Each number is 128 + 24 x the weight over the matrix's rms, rounded and kept within 0 to 255. Layers, rows and columns count from 0. Numbers have three digits each.

# layer 5 attention query, 160x160, rms 0.107, rows 0-28,32-60,64-92,96-124,128-156, columns 0-79
144120140174123175109181113114148098102128148130112145179078201162130152127126140127146159088174124138142128178099076160150097135153086135143127139125098153114133100105213140180098097099141154107146139154093116112176123105089185148138085112
121153125126118095099120114111127176119160126132161149116101104138118125142110108121171142143078131152164125146101118140083121140102156122190129129137124077093162146150139080123118090146116102144122163109136110132143132130128121101125108120
127121111133119148128106157124108125119148105162151118111114127138103120157127122149146125124143124119104126113121130114118127074142148126068136132146159160112119128131053111119111154119161160139138145113105141088159138139119138135120122137
111108096087105143096092113147118148113189139139142144122142144121141108141153083142156131121056103147133139156101110078113137111120157117106124140160192135091111130127119091112152164149123139137095098093120171088155099172131135113174095145
120149131138111133101146155129126095123100138187141136114152105124095117142119119185102086120148150113118152123117101089118176128094166136112137139143127130088145140157101151125134122132143109154105149130164150088152134155104090117115099097
116132119132117130131109140110113154108145142142170147112151101097110096168126149168143106114125123124124125119132139070115138105152166152108115111154204138111125118132094145130146131120145124161107156092149162077118127140099092083114118097
142105109184145160123168125136131108148147144153091136119116130144168120106115142120126132074127137095128141125128151155133129137088154127107147107098113163110134132131125116109111147112126135110119099160125127130106129122124140119151129144
142106145100124122108128092140130163131142148095142155112122112150080129121151112145122086163121148111107142132143121100139163127090166137109103113111139145120148121133102105137142137138127117146106123118152133150129120153134117099110130103
136121124145125162108138147125112129146149107121102122145135110141135110095130127079119126086132073163114137154135107121113114096153128129156121118133089131138155129110161150131129132074141099119120136138100124131125103102150150110102146125
106117126111110080086123133134195148140136143139138090144117110091110102163169156110101117135115080159126117141105093120126156115115172144128127170165143124130130110101149074119154150112137129124095127123097156125124113127135106117117138135
129139099163154110120139128109115162159120067131156132109158122103139160129143165135129111126155134106142141124123082097099150134135163140117126120143137128156097094101137099149123152088154147124121166149157121137139152140135080128127121126
126118131147118111153100131115114120123150128091103150135146135146136101103118125113106119113156124119124102115153136141115094141150128125163130128113116146140111133110137124130113127114117143126124129099116145143118095129130169139181127130
146095100122155143112110142119127120152098117149150113109141107097128128140118155083104136120107132121119098122158161109109160131118156146098096128131134165108119118125126124116120142150131151117131119139116153145111124157136093124140146139
124134099127113093156117096132113151136135120149162119132094130136092146119151147125152148125137103107145147115146134114089105091133118121087135119150159115115145121129097102140112094145121156133119135126116162129132131168126107093118116106
115129115114106120119045100101097087160117153170130122123137132083129099142128170145127114116099115129087144125093081147173123132082167123136139191145155090101110114121113108095106145151144118135135135128109157142144147113141121128154143141
141161126161157115135129121126147159109113141118109129106127122173159136148113091120164140120193142075149127117146118137109122105106071150106147110141086139124108157135125151122123065148120139137166065157128131144121120165067152146102112164
191171136143157170124148155103127102109160170133091125187132150175091103103087128092116148083116095121078108160098054175147086095094051080196170155099095039142194072077130131058106034123136088073151166226074120114128134094093156126077078157
134135095138150141176152094138117106117090110095124120116166167094172126104138132170144139094145151112175144153138131138109149140112091098134117108119122116153147116144132153146115125158123104120117119136138117154091089119144119112113147158
148148144164126167141126147142109118116137100112067116145100138145172129091136124080129135117141128183131114141129108154154121127183078108135120109121093123122117110099169128104147092143136130100160105162094105135151151078146159156145121153
150108109128161132168123093109134156139145088091100117142151134127179122098131108095119152125098131157160110136094131130113122131170130113149124122096117076163115086103177132118132109144086123115137090137119106163104107096150158128131129155
124108120108123122133120121114123126122130090146158119123136139118089114109155123114159113132083110140135143117140086125100161098137167126090136120129168086120127093096154143113104165099139122140108142125121143104115130107120123145147094125
144106126131167147163133099112105124147165123099084115176112149113106123055122137089145166120128120153133113132129131152098141111166115112154163117089097102145105098116168131141127093134097132096172105161049140159106078107118157134133109145
120140138131111137091124146153143146130106140138151128123130130131111137167104125146103100166146126117101141128133152094132129121131114121122116134125134124112149134133076094123144136137145126138139128129142141086163141125122112085082126104
106128173129087066081152060122133148108068167131124152111153128128141153136163103146086112126098138047132165093120125114112139153082152155154111118108150127103173164121077071091130125160135119170093144137157162154115164180141098101121089110
110111153125124083129107135144134108123160088119130142163114095117146093123153144115112133107131139129140109110152136144151136133135130138134125151100126141136117132160113128152134147073088147104132121108119135151110107137137187124166114113
137104159115133206117130102139128141140127127122127143118093152130097129142129104107156130142142150127122162108070148152153112078195049141149132124101136116165138157095145140132087120145154089135143145129120097149119156101161136140115126151
098162135109145090144114107146122134132091120130112154122121133143146111133147149138074168142146119114139102129137095122139137158134083109109116117154123114110119138131143182131149133141100152087155095166140152126118151170128138120151139079
130114142054141122133128128114100114136160106162152136152179125112125121159129141103104112120103114146106147141124096127110150129116146100141101115120167148084135128142124114106127166112141134128110145124146193139116128138139090119160131145
115127092124146117117110111150097152131162083076134166112160140137109113132123130165108099124098137125121155135183122081130131169143140173156111128147119141104124131186141101128124144116109177116127138135175136138113107137107130111164138157
093138103097137140187217141059174112136073079087059113141163137137203122096170087113198155104200153148191134138153205219158118124182010139164160097097091105200098108082112179144143032161083112130175085115091086157174109071151157205081227096
109131136129119099080128133174117135100151150117105158121133122135108115173110163127134090169119148128120124129148100090130164118120126115119133158136107129105133106075152138123125150095157145100106108107127136133139125112117107111141124135
133141119111126115129120121140117082139124121105136103136134137125148131094134150101136133124119152136116111128127123145127096159116101098144120103108117140148111137135106098153112116135138087096152111131102119137127119147126150130139149142
116123128196125136160146127145106139190157190158137140109101128133091094092143089148159139125144142134147129170108119133129098139063112108131112115149147159134086131147129095139065135130136147109135128128110142111153103127140183127142116121
118125134142143116136135074133118100118140154095124148104117161149132120134131169118129160162115114157109133110140100152130097120127142135149119138125123129120130145121158076136138114093129116077132088145110119146116129157165135156134122156
133125113124161119159146110116111128135143094078154136116149126144126117121122143113114107133122127112126123122145147147130121130133126163117144138112133107153145130132140126129131105135123136111158133137112131153111113130137170111138126180
165153134136144153138147149123139135144112129150151120124121124105166163136163112151141119117192108137141119189129137102102146171147129123131143151142086124138113122116183167160101145122143149154126122090131173128104122127144125167126118129
141127112100129120119119097129123189116151139115139144128144109129103126107158115089109105157116132096108151091137150121141145103114101152112095112108107113130145122141146116112143091105116150133115162138147153160098113115130143114135119173
122124114145165127156179129139155192134153143133144142102127191097123122127118146139132136127146155188146118137101148116141159103154132148116132139158143123119086124122145143107119116183113155131146148159145067108143148130107121151095159140
115128139124120112089096123143113087113140091098129102117100112112125103196139160121094086101078126112114134131121076079150107095120174143149115134147078123109164113088155102136120168140134107168105145136098169144104127156157138100147093134
154088122089135143143141125136112121127124162138139146129114120151099133109132116133124116113169125140118093134127125168123160085140104132091145115114142179151139103115156148124142138139122139124134134167075141155111151128090120163079142113
139129115142131123124160140146125163119109125125106097139133153133094136181102107149136129150139147156128118176123145110134125126111118135103132099135147114125151126171147132131122122150138162124142137132155152110158109143129099168122137117
109148057106105141140076148131139169100130180167175164122093146145089151092118125130087120132136098133117137150139137125106153160137187121117046124193115080108165135148120120140089118143176118111102158144111104106128166116142123103149100148
106151127103120151120107092092108105146120169133124119119156100143125115124095116114160156140076116123108122090154142132115139130137145101153151095116153139151163165165086158131147105145136128133123133168120152126111118126124156090105106111
118108121141071121094075124056140110144115102123142123108133146119139115107128122070063125182107158116154152114155123126152148102097140138139123135121118133094119125120114087125125124116157104142130088138151114138179127095121147113138099085
130113137177145112105159116107112069152128139163099152128092121163090146098183120125162191119134110126170102132089081191080122083120071123121198087097098131123124130130168162088123102096084125093104119144149140150137128140119127146112113116
150137106143105157115130120108138140085090168151143156108157052171115158076150116092130162129150205130110139120158154181112141054140090136098132128112090119090113111077104139065092070142075101127173076193133074124138166065101093132110117082
124107136095116102087132130134150131115122096125128165149151119138113112124141101096099097146127136127145122093117099101114174155142107146089145141125158090121121131118127139141145118124126112159091121115137116116132134125125117135111116141
133109120142149151157103120128146129129126151154121115096125153112119153134120144134141157118129113127121136153162164137136078138096092116116118133132148127155122111155106083122092137131111116085160122149108152139134141148096155107098160098
128142130102133119125118145137149158152141138144139140148155123129114113129148097122143090112136119132157147124104122106105146149123117132085128127133136106124123121144123138096122156109124098153108154104155141114136139109122096111107126120
107129100157107104188158125128121106149099126133128134122072152103128102121125136132112151135135128149118101142125091140134154138114169113126133127149134124146144129135158105143106154154132157102137138141137102106153106106130125126149146097
113158117121117109114131124130139090137137127140154152103098104118106132115124119167126140137107143133097137112125094104108153133128162124123143134151140125093111119142108099113135134115100137118127113131139099106145138144137108137111126145
134147128158140131116103106132132131151158117126164104112110127119144122107148135104146116130126140098118130097102146115137109061110117160133133132103081089132118127128132116112130121109136147138128158109115130152092122111149135096154115166
100125162132115097086145102122146131123120139098155119105100144169150159133147126143134115120105110091142164109128120124127114151118134135129142141107135102132085160121106115107138119130111106182123123140132151154116156169136091132128144157
106187138137118119097112147106172110086091131167119144129165134170146106082113165126097166166149148119110133133158129096077148150118137118132072145164139118100109139158118113142116136100159150140158122086170142092159135135103109125152088101
106145134113166189151134132151141174157115098119121080178139122089123151157098124112130135121150106129113158099135175093151116169145070106140135133103099064201167146126153129138073140143159122151126173106140102148128143118114119105128120119
124157165130120121092109134113126107113127174139119148138134120155154131116137156110145146137139134122119146150114120117143145151116132108145157128142145138117107156137134150112138148130142114122139114138181172114133150143103130145105116089
140142133149113096138077126079112138096063098109134118091141113121146115153115137168103072159092139100105137154166187099103120138109171121114088134151188127122110137148089142117146172143135125166125124150148135109073139125116124105117074139
114137134134099096090100171136141146085111136183167124135126119184148141116163143131114092118134137141150120170109082144129167117120131133133140113143131129095129123119115158128104147130148133115129116122190088139144149143109102137165118116
098106130169118087205179183072146129127092128125100146144143124126107102122158110114119188097173129116155093149084091212129099180115094115176163107150021136143103125116148134136148129115141171079174085140097084132137165065181187175140184167
106122103170138086140113129131131131089122115122145118148124143176130111149117134111130136149104122144147109129111138114123157155110133095128133111121131123110106114165156097120172125134081110149104119138142146143100115127112111114134137105
131134108165114141158139124153092121133150131134121111119167144124105101128134119108136136134150140135109123140109142123123138112170117115125114140141135100134145151124126121115087105094163115117132088156110149129123134103094118133128114150
138132101174113102120127136156113098149135139152138145137142094077146116120120145139062118161116113064123133133146121053133150094153090158108120142145136116078074149132166152114077106081197114142122162134172173095103130155145128126154106098
113114115153115133143124124148110129122118118145111123121134147124136127117132122140114113118120158078136136135127131142109115149112116128119114094136134138131107124114109128139177115113109132105117132160109146144148127109100125130133116104
123080123122123142133148150134115123103137130132140147103155135087114120135137130134106104134130120100132144117130129112128126171134144157112121128120111105124100123096123116149179134120110120138108120117137154106143132137119132119125104131
132156149128127125091120129119148115158142111151111134093148142116136133122131133111140124107164119135092135139165119100143111128141125133085112153154117112124145107104106094137108143135161151122123121091133098127120156133136107149160110135
115111130100147099107115101151123181127135124148147169119107139142095131105132128108120110129138127114132122104149100118143139130139144165151139123125102110147113115111091113115126138105114127134113148099139129161108153143122140089150091112
117154106142138139109140167104127106094107122144156141132127158094161125137115116131126137100124116167142106171105115101130135098179116127089122130172144102098133090120123163142157143121124134110142140096130089082151138140103128167064130153
125098114049121146080104128115076140093108106132115148149153150175133117189118140149139076187110100127142166117172098085152196147119182128136124115137176124140115165130152154112161155160151061166107145098199149111108121150129077164121139104
115155080157170153118151112124169115139185089121122205133096114126114140124157127065144119082152108154092120137091158159126098106149096157137126150113090114156150119123115136167079097117137168141151112160122131158114156139117113120127112126
141131095119164151142129148174100122129128135126102115166133144090139110149108160142142126103093090131089116139148136117155124087128121145141148120137144125142146102123175137123161125124136098166117155122138130093134124134150115120124124105
081094155141157130168191141132120129146185116119102111137131149145118081168089145085148083148116093158131106123107117161147140149145162116136109171163155149107093130155125141121152100151137113171165118108137139120113089122145142177086163157
141114139109148114154147108151101141134152107127129136126126121114101139111129095104118126159109135134128130109145127137158157124099145145139131077104120110146121122119137154104097113110139124130102145128112116139115115121151159127114176095
121117115119121102099123129142135124119137122134126114122087125103125135149135073083130116141120172137129105153135113097150104130131171177126141117165144117097117138120100129105061121125168115133136130154142138118098147138151116130121102105
135130118086087088096118102078157119120102184156155180128124092135112118108206203174148122073142115134107154131145099075125123097154076131123137148147103112119128158146145107151166158119122102125091154084141102123123152224113102176106130132
135105082083115083099184094124122083075121137163151122159102049210091155167172222194154093168143177094134214098128133020072142153106155091135089119152122175160095231202176092202216168090135086132121160132148176150040119181115097128109115090
122129132123154112119117118104097129128158086132133132139134123168125120138127128124126108140136127129120134097113118132143155143144139128148131109119127135120139095152178153149167098116106113125104149115129147120122115125124118139130117101
133124104123115163113135134155100117152126132123110132145124142130137127141112149116131151131111112117136134095125117132146119092123115128139156145128117132138149135130136132138117131105151115122135137171157157131099139117099115147100121111
133124111123167145122122114106129114139139109130129122128111110134128117126132133121125149134115130131118119112122115110135133116114137119133136152139129124123143106162143148131135125123106133136144140085126098124110112153143115114126119126
107136145144135133142073123120108090149105094136111135151115110123140140153127147129148109127117135126134134116139133117159133165105122114119119109146147134130135150117126136137156166138130127146118121131158137133123138107119107120149125113
125146155138133138140122143139081100127120102150090122108133129109142121122076115114119159121139118075109137123144145136132120097112120109139112143141131130136142117112148154134155126114125133108136128114128122101171119147115121133128138112
145136128110114129139115142139141151113135123156145115126129170158117118081121145101131120149130138112123122103148128158112146113130106124125152110124109140150125109137126143117140112113134134100129124137102131136133139117088113105121110120
123120115130114113125140125160130141117085153142153106136145136155150128136161128144146098127089124112130156122115138155108125134083119141101127100112128126101116128173114116094145110189116132156126147158128141116135154137111124128125143146
120112109084118136115128140148120109154107133148136137149144096096139172116133087116136149161115148118110113112169087129127110130121129136131111087134143117112145123171151103124080114112104132117170144129128101102143125133131147130154118116
137168124216068065158152117126163096158115138176129063126103101168136157098156141131101186147105140113128145099059201151115108106121104076098066149143105078137155142164128106155140125146146159101124159154083143125096150158126139042143162149
124100128113112114086107100136121120132100120146151129111137102108113159113158095143086147145098118099093152135130100123146119107103129162106106106096113152153119184140123083106124109127122160128118102133141093131130108128129157106113111105
066166093099140133111058188086071107072109130215117137083143106144157066157067116113094167144098136100103090147143160070141172163124147146142078108215144107144122110131065185170141181073144135090114142150140097087130129143082104156151081150
140137127123163154106076093143120111098125119119132167131120129113096147100131089103135117143170154133097155117135127112129134115128128165130108134093132171130122161133136069119111141130148133099115164125161127150134137126132123113130085109
096063091082102077086108157146147200093088102187186136133178107083170141175113138161074000144155069093114142144146163034128202155084219202137097147214193136141131075172080149096165142137184149202074143116174167063101160118077079085163055186
112109121110144113144148144110143097121094115124104160116142105131108111136098123144118119136127143105134115110149134122112167085142104140134119133122132172136142107108113126133131132107128146120119125132147129139102134146108116128134118122
122103119138128116133138119124108133135151128131112115120140132100152106122099129116109124104146128159125102098142118129137111147138096127150122127120141084112098106149145118124117105136145117147155137130101126116130126128137126171117114105
132116156126177157118132111147133140100159114084145114121172116124145096122123130121140106129142093115146120149130140078151088123144104132159111156133153109136165108110112139081141142110151143184182110114139164138104126118100097103128122140
111146139144139141145152145105139105139105135161121118117144119126135119143117143147144083126147154134123103118155110133124134133122108102107138137122160165130101132143135141145117094102113124119140139116126137125124115145121106136108131105
113140097155111124151153131101123121125109127132112095139133111124112136148142159150137097112142151145138126142170139140123164157124134125140119123127148151105107107135142148155117101112128127130121135115142114126122104166108106133109150116
135094121110151165142119130158106160158130138136131142129127111185120126119118176122108135144112134135133132113130148122132105150129107129115131132142092129145118130089138154113165134094137140115115150135126115125149126144151143115100111116
145102140100131138106132085133124164126157134122117117130137139122090132122119133135143081138142147130127156113167160123145156123092109120132096135105124154109136117125114111136152136129137120134111146113152144126117133147118096136132141117
124152136182127138129132172108102122155115123120103135126149179098130080167084117103094133066141092135151125148123123120121117136094147158154128169129165123141129127110094156113133170139149186103107105105130151116145142109134155074162081146
112106125126145102084117134141165178136156114114196126110106086167125137139113136144124057118118118157140109121113187060113142126100097114090096125086142122149114124152140118147107141119101084128093116127148130155115117152164097074087110135
158185096177160101179102173113159112159143093127118143107145128129159100131123157101155145101137122096141140127130044114095135113126109136167145139105125105108123086112180109152119146145091184106175111101115119106140154088133116156170105154
128089133118131118126134074109151115102109111114100157134134125123119121104125112117079153108134144150141132099133123104113095166099159109150126142101168103168164098129113133125115141129114156119096119121137157153109118077110159122143152135
150089082111123122126130157097144125160121158148151127137141118136125141154098129166133111090133113136149134156116157123139166127172126127109129174121136116135108111092111155100112149100148135133147091162130105118106122124144116114069100127
142134151125097104109141168102116128173152116132124143129131106176129123132130169154097147123099108124142095129146153106125125152128140136122137128122197069082122110132123125121149106133103112151147098120126128113087131152117090101132097081
091157155112115128140113154162186164096130121125121109137065110120122168167172132152117132143121121128132124170097153102094135122104166126112132133176140152138089108144104067123134157112095104132134128161129147113132118167115135150146125153
094165136113118118166141096136134140091142121124146135176124112122114139082180136115120124111190147150202130115143102112096105110086157117101159149117109163115106135137129141150150096169091086113108161091116146159100097115106149098145156145
129118092128074055080035183114147143068123186207118177169126033194108156150135059141126108142103158110127193103110097048114154173105222217164092123189115076055125150151077110051149195171151137175056172137176167034176140158120143150146095109
129150128124135098114118129166119107132113118131154138157086137146118141147135123113119134143126133137116145149152109158124120102109165153110146135139098110126130146119152125120133128137142150143084151119157105167127132115106130114147082139
130114113128127140130125137135130141132138151123132140151191148095159115124150138123099106103112117124148149159099146113144142141150142137144116138136131158126121105123125132135151136101113142130165118155117120124138142119129140130125139167
142128112119127129107121125136115106119136126103147147149137131134119121124158131113126150151109110117124149116100132136135137118132160142131103127132124136133153135102125134113157158146118144127124123127130128138135143119122137125150109154
133121117137105107133117117110153154123115135121114126137142137101123110136150101131137104122136153119131127164091151117124145102155096147162118154143174110123148131138137115083098119116165122167170102121135142133149158112129105144096153137
109144121143097140105130101120135146134139148103136156127129116137105156134162135114124127152109122139137148155097136125127125113114118158145144155142120153112110124172120136118107104123153128146152101151142129151140135143134125132150112153
168188139134126152128137136118107128146119138134122096108137120112162093169097144131131106137140175115134115092144137132153151132106098125099115135100136153107148134140140144145109095141114105145106158067133128083141137136139092130115119103
126134138124108079130099097126138105122083117105154138108088127121162155126134120151147123095112115070103130100143128142132132122135136144115113114099140156126138131114109127113131108119084107163113158135135155156097157150153143120124131141
090107125156101080128134119131119090148129097087120140100099121106099122097145104125126148093135123094115112118136104134107108138117120133150170137129110137171133141112097132149146118125109166133134117146119132168091158114117175130140127161
170086137101112190168159099173100091191109107087127115160130131119151060136101116107131159097109132109079099138124105147183090056158100154146118153108128140169123112122139118121082102130147142140180122130144099145136165126137148120109152158
141134166147116088114140136121140079109098126145108150158100113143124126139161123143092131099136123123096089124120108127083119135143101155127140131138133126119172158123159143120138144126093103144130100134139143127139110184110126146160085137
139121123087107121060095142099101142070101151153157113112141112168135127172134117179102108129077130098137130137132155098115162194115168134115095102148167136100120131098076119118143191093125137147109114119139144104159086151105095109162066103
137133096128168162130104112115169111149140096134138122148157183131100148118145169133106119124133126104148158138121094104099162100141117163141100128134142141144126132135122126149130157101146185120094134124162118107148118116149114117128127097
156092093124131067080095118164149159124121173143169144120164106098143138148099164137135141110156152116050168141107097039080142123088137122159092113116141052151149110136142101056159171117121068095101170131114021120134170140069092088073110107
134141108115153142096125122113146177133148137078116146134177129109175120142141138135130124127179128131115154132087129119125104154121113095137098151145104122154133130148118117142145129134133121120141145117156146161142117116103150133116094139
136136091139093109171088124144141099138115126147140134146089141140097125149125130112129140118129128141117102149125134158108133120150159133142114091148136163120089093101094176106101119132096161125123122149129070108139166109125089129141129101
125175162130130095152126142118103091117123100101117116175146127144159089116080201132049145126198098199093106156109113073099143144136114111169127132113112082174166100074179128144178113059096137078135165160088063110149115134122135169136116147
140132103143097139130122128124101106137127184140118157132102119169126109115130156109148151120139140150084126093158123138104121127129140135113128107117156138138140120105099144122119106126098161114125129142111113107145147122126112106146157131
134108091145109128140112108106122146127104129182122171115120124142107119119142144134122153149138156134107142129182158104098125095155165145114096119121119116121131133097082146074124110096124159116135155127128125101138140145119103135114103117
167158142159124118147109110098140082161150141151089117120122084148131127127153118150102137134153160100125109135112140146137122121121132116147140116166147162118146135115126112132151142133154120158089096129118125113105109156146106139092127154
140120123087114106101150083113137135116149117124111157124144103108111150111150147185121134128109140107117134114122135123111132140117109128112127128149159161123127150120132126123115126104112124109151131102124115143110110145131102113113120121
090097100153145155109133147158178157107143147135091103137140145112156057162148150136124140135073129155113141111124091133137123141125133096116077147134130066152114147099135158096111125106119120109169173112192128106134122160113148165148104158
119132147163144134141114153132129112122132143112111143125100146150142093172096128077113122121127127117143126133136136134122118142143133127134114172155060131180131123134122108139110151122116114142129145089111175149099141106147147155144109138
120122105146153150147140125158115118174122121137160154122123112138084132107129147141146141125189134148141136123120121103172082118178094145138150128132134115136127123115162153114153135117145137090132174134110145123172137075092119166095133146
130153110133149139136126146156138145110114164086126098126119129117110115166120167143129135140139128147122117156147120142111121143078131121122170138139147128151120121146151100127120127125138130124135131103143143129118111139129132164115161110
115178116119149129115177118106117162111132130085131140106063126144140129091133165116145173127146131124134134121160133126116131148129168113098123102149180108165117091087157102135142155175123130119091133107133124126104158158149141161154098135
130144164131140087093098140128109124105104098095100153131122137188121155131110126148135152152122135115144115121138162107088113134112151130119108114113138119118143153123100122127126144128102104151122114107137114124106121137133103057097138103
103121160116135069104098128069136114127101109125141139126100145171139101128143134104129122153080127106138124137104119096074175129071147135131112126142123156135137120090118143109146134133148125136121131168159134122116081110158109103118136101
123172126183149148198146122149127124105135162139137117138153148157117128132102114092125134123151140168099102102150103150151112086161117121133137128124121094138134101154119112159124128129132131088146157103108121172125129087067192138148109176
192124127209239146232149128098129093158160052091042064149132156093180082103124087065158229108167166168137055117187171255174099061185084059187180085078054188150096123089163174144118049134122148080189061151089063148165079034163179199123198168
102098142133131176155142130105106153128124171129159111113142159102097133115129125147155118090103119064177154124137159166122146093142128162111127146140160135155169124123160151145148151160149099140120123137151186143126115148166146135137110130
110162127111160099104107142149090108128150139119101125144117125144161109140077123157091142132130126149108110146135127099139138146145122106166115120113120131093115164116102124136149157099107143109133128113180080135120137133129148106117125116
112108133130137135123158114111129137107131120102123114128162137116120146116147121126154114127097127109191153138096120111120131163117105146143131172122117117149115159130172109155147149120133123132148085092128158140115101132135156131111125120
125161097147132098116160149113126127129128119117132113133105135132148121134136137118099127137139132134115128126119113121127137162132141132122136145145124123125123139108156123122119131097089141095084143130138143109140142153108141139112133123
131132120135143132104125113096143169115108161118116126119146126121099139132136115104111135149113148126179124125139104151132119121150118127114107139140103136134113135114160119144118144118136097132118115133124133126126109140152134138125130141
138135119136073107109143114094121134140130135140125155159151117138125141103139144167137141115141126103110128128124151122098123139134114129118153088149134154164124161146103160129155138105103159108157137135100094101148162132104149128139158119
122101131150117131119113101136105124130151159114149132106137124153131127101150121150141086132112123101098191048154114140156127135113146147141108086076149112149152128160086087122147148123108121152132113142135159158120131153127132112148120153
147130121145131135110096109145164142079114162129096119135131123147142126087160102145124148171123146111149173141151138131097091134107130107118125127129126128118116123139089097151120146107152157123162115129161141140141095116151127131143099150
212176111140171150160148118157124119213144122108140102131154117069124146122079108082135096123140124148116114126088119118099120088129156104174095109100151128086128161113131096090153065117192111130134143143098074146122141114115155112127126139
123112114140143124156057127148149140112086146156127164110096132106155118107129099120103103144109129123144135116117098119152156155136116122163085061116166120099142140143096129146129121114186147119096105139116090139131150094152127092126150107
125136134108144119091128139089195183081122130116183143162117140179133150156126137161130088143115108115137156108108149098151116139108160097136096119140188107100156127122125113069117165133143105146075132101184138130088137122129088087139126122
086104098110144131135099142189158127111124186152150153132111138102147121149123102134107115142117119125137116189120128105139100177133126130120140115171145114101118183156110111127107152163170114119105126119140129115138146126167145152143088124
# layer 5 attention key, 32x160, rms 0.0955, rows 0-27, columns 0-79
154092154103092102045098110165149117102123074138140109097156131089125116104161115120117109112113168101098145145148129160131157121113098123066132093096142185158130140107128106140100091105172099164139121123148149168104159119141099133091120104
143120130116125160124147127141114100139138129130112133122134122132124120072124136143125137124112151132162137113146117154137128111140137149094120115120117147120095125139110141126120119140158093119157141134111123161116163169127125128099135104
152120120097122115139117139115127124130124085129114109133140143103140118089127104074121144116146145186140118135143129159142113106152102119121129158119087109144102132109145146139134092120094116113159104131137127151124122106111141180140143152
170139135127141184167153140149124100140168147088122122122088130128123139116093140129153152122135136116140146123140107170180078105177137162121136135065091162158108120114147106098149115120139121114170178123086134120123117166105149106116130141
134096127135129116159084139089115086113137092122129117154110090110152107120104118121141142154109132171143109099149127149123103128171133111129107187157116130170106149106120138136122100120101126126123128137102109147112129108107126137133126140
108107157138128107117145143094130135141161059116156121134109114075118125118138132143123090122113121173144130119165116140149090152172150139161113171114111134123086138150131125136108127081102119151118123127121102157075087094123129144141127136
112118092104159137131141161110139129142070162148114099103109122088181115145127159160116128120098149127109082142105092154172152119117130061136181151141135109133123142098091105142158146099152121109128093164158103097136125155134160125100112127
090111198125131071130134052150096120083144100110190195104065068130130154131150134152100050114105096066136168084148120102126113148127151140129102118102128123084128132179099070089106119129110120211102156144128155191055145183156133093150075119
130107124127168101157138134154171141178129116141131123156117157109127129142105125122117127166161122144108140111177123088090119097094124144135071103134115137147136103143128123118113172155105169147102118125132105089139111113142129116112135121
146078135163111136097148098121132131136148109098116108113129119110092094098145138161136106138150154172125166110114098120138143152127122112102139094129136145129117107131125093171120122130117130136106154120144155154149159136143106133172127139
128133155167160123184158170137170136137127111147110136132108111089121152116103131111127156114147110137114163155111133118109109108145095127161133162118144117170137121145131125168096178112146149089168124102137122125132154146145165121148146135
113144089105116127122150122117131146087106156093102124086120186115151140098098132160157106155117148111112134111172098143153157160114161132102138095125118123118162116124096097143117141141145147125113152124115100123150125158130138110152133140
146106128170121158087159129096124135117131113148131106108089153102109144125139140127141155114099176087130102151160103131144077150143118109119079134114165154083103174132080094067106148113165149110118144111134159136132119140139148126089102070
171077157111113112109103124097072122109105130132125167119084113133121126110144104108123108094163171126168120114112095161135139151162113079103117097090129138095167114168112125190148140114131110156108102100140159146108134176149127153078150098
116107129142094121131156137148128103145146133149158094108115122094165067145135098113119074081101148184145125191077144150123142132122153125115141133123120116108109123148152116187143123137138140156089157162116103170102122127114132139079089154
095180128136115083133104146094147155141099164139106120162121100155126138116129118146124128179144117142142115127109147131107133158163144121146168178170142137157153138137134151165097113106090166103135084131136107112128111109099130119147122124
137149075098171128173173136094150155120111174128079113151115127131148138098093113079138194134146116109110114117112133144092128127162099079152167135136093142138125113105143145128117120156115144069155100119118093118105135130116186173099146131
115127132160103108120112106152090121121147134116161122153123105119098136135110143160152092139115103086096168124116180088142132123111140158188088114120172137106151148161103140113163161151149163158084131140154149101124142134140142089144138121
140143100149148143133121150091184117128135141111116119116127155141151089122118142159137143139117080153123116148148133108108095135126126109149129126132129134135122123145161138122113120075119110131126112131137108103133118120156108128110117163
103119117154111133112141142153156143138134157125141149112100121163084147154109150138141131127102104100108168155098163101130153135098146148142139062132169125089151127149146102138126160171162134150098128132139110100133154145169139079114131126
112152125124112098107114156160169114117119155117117117104128121115147121141121151151106153140104123098092147111126142119141098124130126179139114117139150132132143129133164102111144135122128129151145118118125136109142138137184134099126145096
098153104164132117126112176140161124161111158142153137123117130106111135174150173146139101108156109064122135153119116126163149149129154128149094107155172133091155107125160113102160162148131127140086116141135087083140141161168159088148142137
128125152176131133162123134107117119145128114136102143150110083139124102142135141115126165134141116127189128124114123162116087127153132130178116136138118142132086124141149104124133116127115107131119118149115138140124158100145139141149123127
112154142137117116154124125115150121168113158101126135118116097138106130127140124135167120127142128138149136107108136133108109142150139108113120152142132140139140108134129140134122117142108136137131113101111127161104105129158138151144129155
131130133102132137104121139167122116132134114127126146086165150117146150167097086139144112119100137124119087151141123135166146173124115091080136131154169149092117143152083165108129102157133116095129116130151102107115157149079127123117113119
103103102124127126106188106130150146155181110100156135166110164126106152098119150106139117118146057126111132142128160122125112091146100114087150196149138149145116114133114162121124163109168149098127150080119167140122123127131071175131098118
122198161114135164118123184130119151138144094112165149113142136177107122155091117090124133114129112151181101121154125145090138170115113110107158126107138134141164126148135137146147148119117115133122122150149111151111114148125144131140098138
116079144095127115087136129150133185079114104123163148124135153125165110140140105168121085137144131134148159156136092134124169160149134102107097154090122126125145139167093141128116153142124134177103151109135093135136146103142135155130101128